config.toml
head_dim = 64
d_mlp = 2560
activation = "gelu"
rope_fraction = 0.25
init = "trunc"
init_std_o = 0.00631
lr = 0.0112
lr_mult_qkv = 0.4
lr_head = 0.0235
final_lr_fraction = 0.03
seq_len = 1024
Each number is 128 + 32 x the weight over its row's rms, rounded and kept within 0 to 255. Layers, rows and columns count from 0. The size above them is the row's rms in percent of the matrix's.

# layer 3 MLP up, 2560x640, rms 0.128, rows 2472-2509, columns 200-239
size [ 96 106 102 103  98  99  97  97 100 101  92 107  97  98 101 100 102 101  92  97 101  98 106  98  97  94  94  97 102 103  93 102 101  99  96 101 101  98]
[[156  86 200 111 150  86 150 117 126 175 150 117  79  82 147 145 119 142 152  84  87  98 139  74  88 195 146 158 126 115  84 156  49 133 139  99 189 190 140 155]
 [122 183 117 103 157 186 131 132  89  95 134 127 165  81 190 167  95 156 110  90 135  98 133 133  93 101 130 113 142 184  76 168  61 115 156 142 125 115 134 167]
 [156 154 112 186 107 137  73  53  96 104 124 142 127  85 130  86 132 128 155 142 126 100 173 127  90 146  85 122 159 105 118 109 100 140 131 124 150  93 102 123]
 [ 96 183 167 148 181  71 144  73 171  68 128 171  18 117 107 156 153 120 203 135 166 145  68 181 137 105 117  85 137 132 114 145 103 138 149 115 151 141 136  94]
 [197 162 111 100 107 197 146 150 138 142 135 156 152  85 131 158 171 159 121 128 119 118 129  73 157 163 209 136 113 141 121 111 141 104  95  82 159 160  84  78]
 [123 125 123  67 155 106 162 122 110 149 116 161 152  79 120  73 132 134 134  93 146 118 134 161 155 150 117 165  97 192 147 105 112 156 148 183 124 146 175  71]
 [ 90 121  77 172 155 126  64 117 132 134 169 142 115  97 126 114 133  92 147 180 111 153 113 146  92 134 107 129  95 111 139 117 136 150 174 165 112 153 124  93]
 [ 91  93  79 168 125 124  22 132 108  73 152 127 143 130 175 123  40  85  65 130 137 125 119 130 118 124 136 132 138  89 120 124 119 221 136 100  97 114  59  85]
 [131 127  73  71 153 155  55 135 155  97 129 131 145 133 113 189 134 117  46 106 142 111 131 104 164 166  98 145  75 169  69 158 112 119 115 154 181 115 115 132]
 [182 110 102 180 166 174 155 160 139 111 104 139 151 142 122 127  93 113 119 136  96 103  91 172 120 153  89 106 121 102 104 116 152 146 114 113 169 137  84 121]
 [146 152 145 106  97 143 106 134 159 166 112 148  55 156  57 131 131 156 148  93 123 171 126  75  79 149 164  81 168 127 104 126 108 119 105 166 159  79  93 147]
 [ 75 124 208  91 139 134 115 131 166  72 122 180  96 116 117 109 209  97 102 132 136 126 110 138  46  79 185 105 114 138 120 122 112  82 110  98 157 106 123 214]
 [ 77  81 119 168 157 164 152 143  72 101  85 120 164 105 125 120 138 104 113 122 172 154 134 173 148 168 117 150 185  59 116 105 108  96 190 112  96 130 115 129]
 [155 169 138 136 184 100  94 152 105 139 148 153 183 126 124 123 127 124 120  96 157 155 151 109 105  76  54 162 128  90 116 152 124 105 118 118 108 139 128 106]
 [127 111 133 106 134 104 172  82 137 129 130 166 159 133 148 160 127  70 170 128 118 147 102 141 165 122  81 103 146 142  86 100 119  91  93 156 192  66 118 155]
 [126 184 167  55 132 160  88  73  97 197 107 127 108 129 134 131 128 114 165 134 108 106  79 115 200 101 142 153  80 151 133 112  90  47 133 156  81 131 168  86]
 [149  88 120 107 120  47 105 147 156 129 147 108 102 134 128 154 101 124 123 112  96 144 130 151 114 112 161 154 160 152 102 121  81 115 144 171 142 170  99 127]
 [ 72  86 164  76 192 120 110 139 151  96 116 151 133 125 180 159 120 115 116 149 119 128 135 102 140 210 159 123 119 161  65 105  75  68 163 125 199 123 132 153]
 [100 135 112 119 104 131 162 134 123  80 117 120 156  89 125 121 102 148 154 132 136  83 190 135 147 140 135 159 116 103 135 174 109 150 173 149 202 117 123 118]
 [116 154 114 131 116 127 157 165  89 156 142 104 153  92  86 159 141 140 159 116 157 123 124 147  64  68 172 162 197 134  94 109 154  96 109  93 136 136 134  88]
 [ 96 160 102 137  92  49 173 165 109 177 156 175 140 135 123 174 170 137  84  77 124  76 136 175 137  98 167 171  51 163 140 107 110 147  72 138 125 134 116 141]
 [131 116 103 118 105 107 183 163 183 156 176 221 142 105 139 139  66  97 117 173 164 137 124  73 126 145 107 115 145  82 133 150 151 147 168 192 124  96 108 126]
 [150 162 132 124 142 119 152 163  85 131 170 159 103 166 144 122  95 161 138 119 160 118 157 149  73 117  84  68 155 131 144 131 104 188 124 146 116 110  92 102]
 [131  82 205 140 149 106 119  69  94 114 114 147 146 114 141 190 158 105 137 103 143 148 112 103 130 144 178 138 127 121 132 136 138 107 129  86 169 138 134  40]
 [140  95 144 167 203 115 123 111 131 162 155  90  94 191 122 132  77 148 105 131  78  57 108  93 188 181 136 141 158  94 135 131 116 137 157  79 157 119  77 114]
 [115 158  91 156 139 106 124 162 166 161 126 120 153  81 168 126 154 104 144  63 183 127 153  93 149  99 111 150 157 163 142  78  92  87 169 137 173  94 108 115]
 [117 105 104 115 135 114 121 152 130 106 157 151 145 139 154 118  89  96 100 126 124 187 134 176 109 148 125 156 131  83 163 136 104 128 143  89 110 168 109  77]
 [ 80 152  88  99 129 114  78  75 139 152 148 127  83  87  87 124  45 115 134 183 171 165 150 183 153 103 130 164 110 136  88 114 105 119 106 124 133 110 112 143]
 [156  72 137 128 103 116 120 168 127 122 151  98 111  88 153 142 147 111  91  99  60 159  28 121 108 144 173 157 112 106  74 122 135 167  82 118 135 119  83 138]
 [161 128 158 121 139 134 100 100 117 141 178  97 132  79 185 124 112 112 138 176 116 137 167  45 124 133 177 104 146  78  90 136 154 121 157 124 119 163 131 128]
 [130  97  63  54 124 193 165 125 154 171  84 176 129 149 133  92  81 110 105 129 128  99 170 131 105  86 104 113 141 148 143  95  95 129 123 145 140 134  64 111]
 [107 163 141 106 107 106  66 137  64 147  98 125 129 184 184 109 174 132  68 133 147 100 109 131  68  77 118 176 108 121  68 165 104  83 203  65 135  72 203 110]
 [ 99 151 142 205 192 103 127 117 163  92 154  63 167 122 186 121 120  94  58 133 162 118 131 184 154  92 124 131 102 139  89 146 169 104 116 135 177 129 148 145]
 [100 176 145 122 124 104 162 130 103 147 207 118 103 105 135 108  96 154 197 153  77 182  91  96 108 178 142 130 125 128 131  80 132 120  87 153  83 118  86 136]
 [153 195  34 145 119 146 150 126 116 141 134  94 165 142 114  88 122 119 138 102 122  98  81 130  89 115 116 189  63 106 172 121 129 137 139  83 128 135 113  93]
 [117 125  99 131 110 171  98 146  90 148  72 138 123 149  88 186 175 106 153 158 119 135 192 122 115  95 127 128  84 137 112  76 156 213  94 120  94 118 197  81]
 [116 145 164  62 152 141 165  95 148 124 183 113 180 159 123 123  92 118 115 117 143 134 105 117 181  55 131 142 148 143 160 162 126  83 129 171 123 105 160 157]
 [129 155 138 126 162 168 187 152 129 167 102 135 103 152  89 115 151 163 125 137  76 168 133 129 119 104 120 148 118 106 128 138 118 123 110 126  98 151 108 141]]
# layer 3 MLP down (transposed), 2560x640, rms 0.0661, rows 2472-2509, columns 200-239
size [102 106 101 102 100 107  93  97  99 103  95 108  94 101 105 100 108 103 100  99 101  98 105  94  95  96  97  92 103 103  98 103 106  97  92  97 102  98]
[[107 102 113 109  60 106 118 134 154 141 147 124 128 162 178 193 124 130  81 157 149 145  75 101 125 129 136 115  96 183 165  72 101 180 120 149  64  92 162  95]
 [113 127 120  75 155 163 172 132 143 134 101 157 118 116 133 187 148 104 140 134 122 147 117  81 113 141 130 171 136 151 164 103 124 123 131 106 128 117 120 146]
 [154 104 148 110 141 162 112 141 150 158 125 125 140 100  95 123 143 138 139  92 146 174 119  90 140 150 141 160 101  99 140 165 102 112 110 134 139 186 128 127]
 [140  94 175 103  78 154 154 168 109 137 142  74 140 143 142 135 109 143 107  48 188  92 150 132 211 120 164 123 125 135 140 147 122 169 134  76  95  54 160 128]
 [ 47  80 134 169 135 125 113 116 153 137 151  82 114 108 106 102 112 146 107 108 129  85 147 197 176 118  73 149 151 105 128  92  97 180 165 147 124 132 117 145]
 [ 99 164 157 149 140 139 166 136 165 140 142  91 105  63  87 173 127  95  96  97 145 134  77 147 112 111 131  58 192 163  68 111 139  72 137 117 120 120 148 120]
 [142 122 170 159 120 130 248 127 106 116 141 100 164 104 157 155 127 161 110  47  80  57 128  76 101 148 164 169 145 163 118 123 132  77  93 142 123 109 149 188]
 [153 160  99 140 133 139 138 102 204 108  77 148 146 181  43 136 163 110 159 171 119 152 117 111 151 129  79 119 121 190  99 107  98 105 116 197 159 108  82 106]
 [ 84 134 114 163  98 163 167  73 126 136 142 120 110 152 148 127 112 167 134 155 103 109 124 137 154 121 150 139 130 174 131 127  85  91  90 160 115 199 131 133]
 [138 204 108  81 104 133 170 112 102 155 119 120 162  97 111  91 117 124 108 174 145 195 144 136 112 111 186 157 113 101 128 133 122 201 143 118 123 141 219 100]
 [127 142 175 115 156  86 114 145 103 131  59 157 182 139 138  82 102 126  38  98  69 110  75 199 103  88 123 125  67 124  88 153 137 180  88 115 136 172  99 123]
 [ 97 124 104 119 135 167 157 103  34  80 157 177 163 147 138 152  69 135 174 135  94 117 178 134 133 123 103 145 121 116 106 162 166 178 117 156 108 115 106 129]
 [120  87 153  99 141 118 127 119 134 160 137 160 159 165 110 163 104 172 104 115 117 148 134 124 111 182  73 127 112 188 146 174 111 168 103 114 171 146 150 128]
 [ 75 145 142 112 102 162 208 102 147 142 161 120 112 127 143 118 137 187 121  81 156 166 126 138  58 115 158 113 131 162 120 140 160 117 109 119 144 167 142 105]
 [155  80 108 133 111  98  98 118  81 159 113 142 114  92 178 104 123 178  72 158 102  99 144 148 144 140 116 117 129  79  90 163 112 161 132 140 115 110 158 126]
 [145 127 129 107 152 102 106 130 128 101 133  87 172 136 174  99 180 107 150 105 157 195 169 188  55 124 108  90 158 101 112 107 128 161 164  97 174 124 129 163]
 [ 88 128 170 122 125 159 175 101 182  80 138 118 103 148  45 163 135  82 156 134 163  86 134  53 146 111 140 122 121  81 134 116 148  74 183 136 148 143 160 121]
 [112 175 123 159 119 114  93 128 155 196 124 101 132 108  76 129 144 122 107 104 133 167 108 146 126  85 100 181 176 112 123 120 177 141 113 182 120 152 111  90]
 [129 119 133  95 141 129 115 169 161 101  56 110 140 121  75 102 142 127 110  99 113  98 165 152 168 118  81  98 177 152 169 152 177 144 173 129 121 189  63 157]
 [137 100 158 139 162 153 125 116 182  99  75 138 141 150 185 133 157 123 137 154  83 147 126 153 161 163 136 137  74 109 135 155 144 179 118 103 175 151 132 186]
 [142 104 199 102 167 225 125 158 136 119  57 182  95 115 124 126 158 139 170 101  48 126 122 175 137 105 146 142 163 124 124 169 134 182 117 138 119 122 103 129]
 [125 125 159  92 117 129 105 115  81 104  63  91 117 167 119 119 201 113  70  60  92  86  68 121 104  78 147 122 122 122 172 144 117 145 101 153 119 136 114 149]
 [132 168 158 169 111 141 116 106 159 130 142 100 142 166 118 147 168 122 146 145 117 123 145 109  97 110 102 153 107 102 122 107 114  92  65 122 101 138 123  81]
 [106 119 114 135 109 111 137 138 129 144 143 181  72 108  78  84 112 146 130 151  47 109 153 153 125 120 161 103 135 110 180 179 119 149 112 133  95 105 150 127]
 [167 130 117 144  99  77 123 115 110  93 135 156 139 119 189 134 144 106 166 131 163 145 180 125 156 133 104  51 136 125 143 144 117 155  97 155 151 153 150 131]
 [163  74 150  40 149 102 129 135 106  64 132 109 104 171 123 114  44 151  91 150 151 102  81 146 102 121 146 149 152 108 134 161 144 101  99 137 129 164  64 167]
 [157 157 137 139 117 139  64 112  94 159  74  91 131 129 116 128 171 171 139 131 156 173 124 164  77 101 107 124 186 166  83 143 147 143 147 119  92 132 116 142]
 [120 120 144 163 127 166 161 144 179 163 107  89 145 150 169  67 146 164 139 107  93 108 139  61 103 131 179 154 167 122 138 173 141 128  85 144 161 127 149  80]
 [135 189 157 103 127 160 156 149 132 140  93 125 158  73 125 146 132  83 182 122 123  89 164 134 154 156 145 170  75 167 130 127 182 131 174  51 128  67 179 111]
 [114 120 124 135 125 138 164 139 146 135 141  94  76 190 152 142 145 149 158  57 182 130 130 182  93  66 130 171 131 163 176 140  91  86  96  92 115 162 117 103]
 [ 83 149  97 165 101 111  95 102  97 166 141  90 102  90 137 177 115 157 156 101 115 154 122  78 121 100 169 119  62 140 141 191 163 182 168 127 146 120 134 104]
 [108 111 119 154 131 133 101 156 185 123 156 121 121 135 115  97  49 160 106 138  97 155 149 144 205 106 150 130 109 193 134  93 127 112 119 176 107 130 112 121]
 [170 125  95  55  91 111  87 171 176 119 134  79 149  97 135 144 111 162 159  93 147 175 113  82 138  98  85 162 162 200 128 103 162 145 102  70  95 115 154  85]
 [162  88 127  79 171 128 145 141 161 103  51 115 140 157 141  72 102  61 113 131 157 112  89 137 160  79 136 146  94 126 150 173 165 130 131 153 128 128 182 143]
 [146 143 149 114 108 113 150 157 147 103 110 151 103 133 105  91 140 148 149  93 114 154 133 141  92 108 136 118 185 100 115 190 116 139 105  98 116 133 101 142]
 [ 68  93 168  93 102 125 164  77 109 128 172 116 161 116  98  96  98 147 145 117 105 126  86 140 115 146 110  97 156 162 189 158  94  68 100 137 125 147 103 132]
 [101 124  99 179 172 122 159 101 102 150  77 135 139 129 123 102 141 177 140 135 141 149 140  63 134 135 125 146 176 161 136  75 137  77 126  98 141 153  20 120]
 [116 169 161 117 109 100  68 123 118 104  72 136 187 136 110 187  68  93 116 152 129  53 144 131  94  73 140 119 119 127 129 145 105  92 110 139 137 128 115 106]]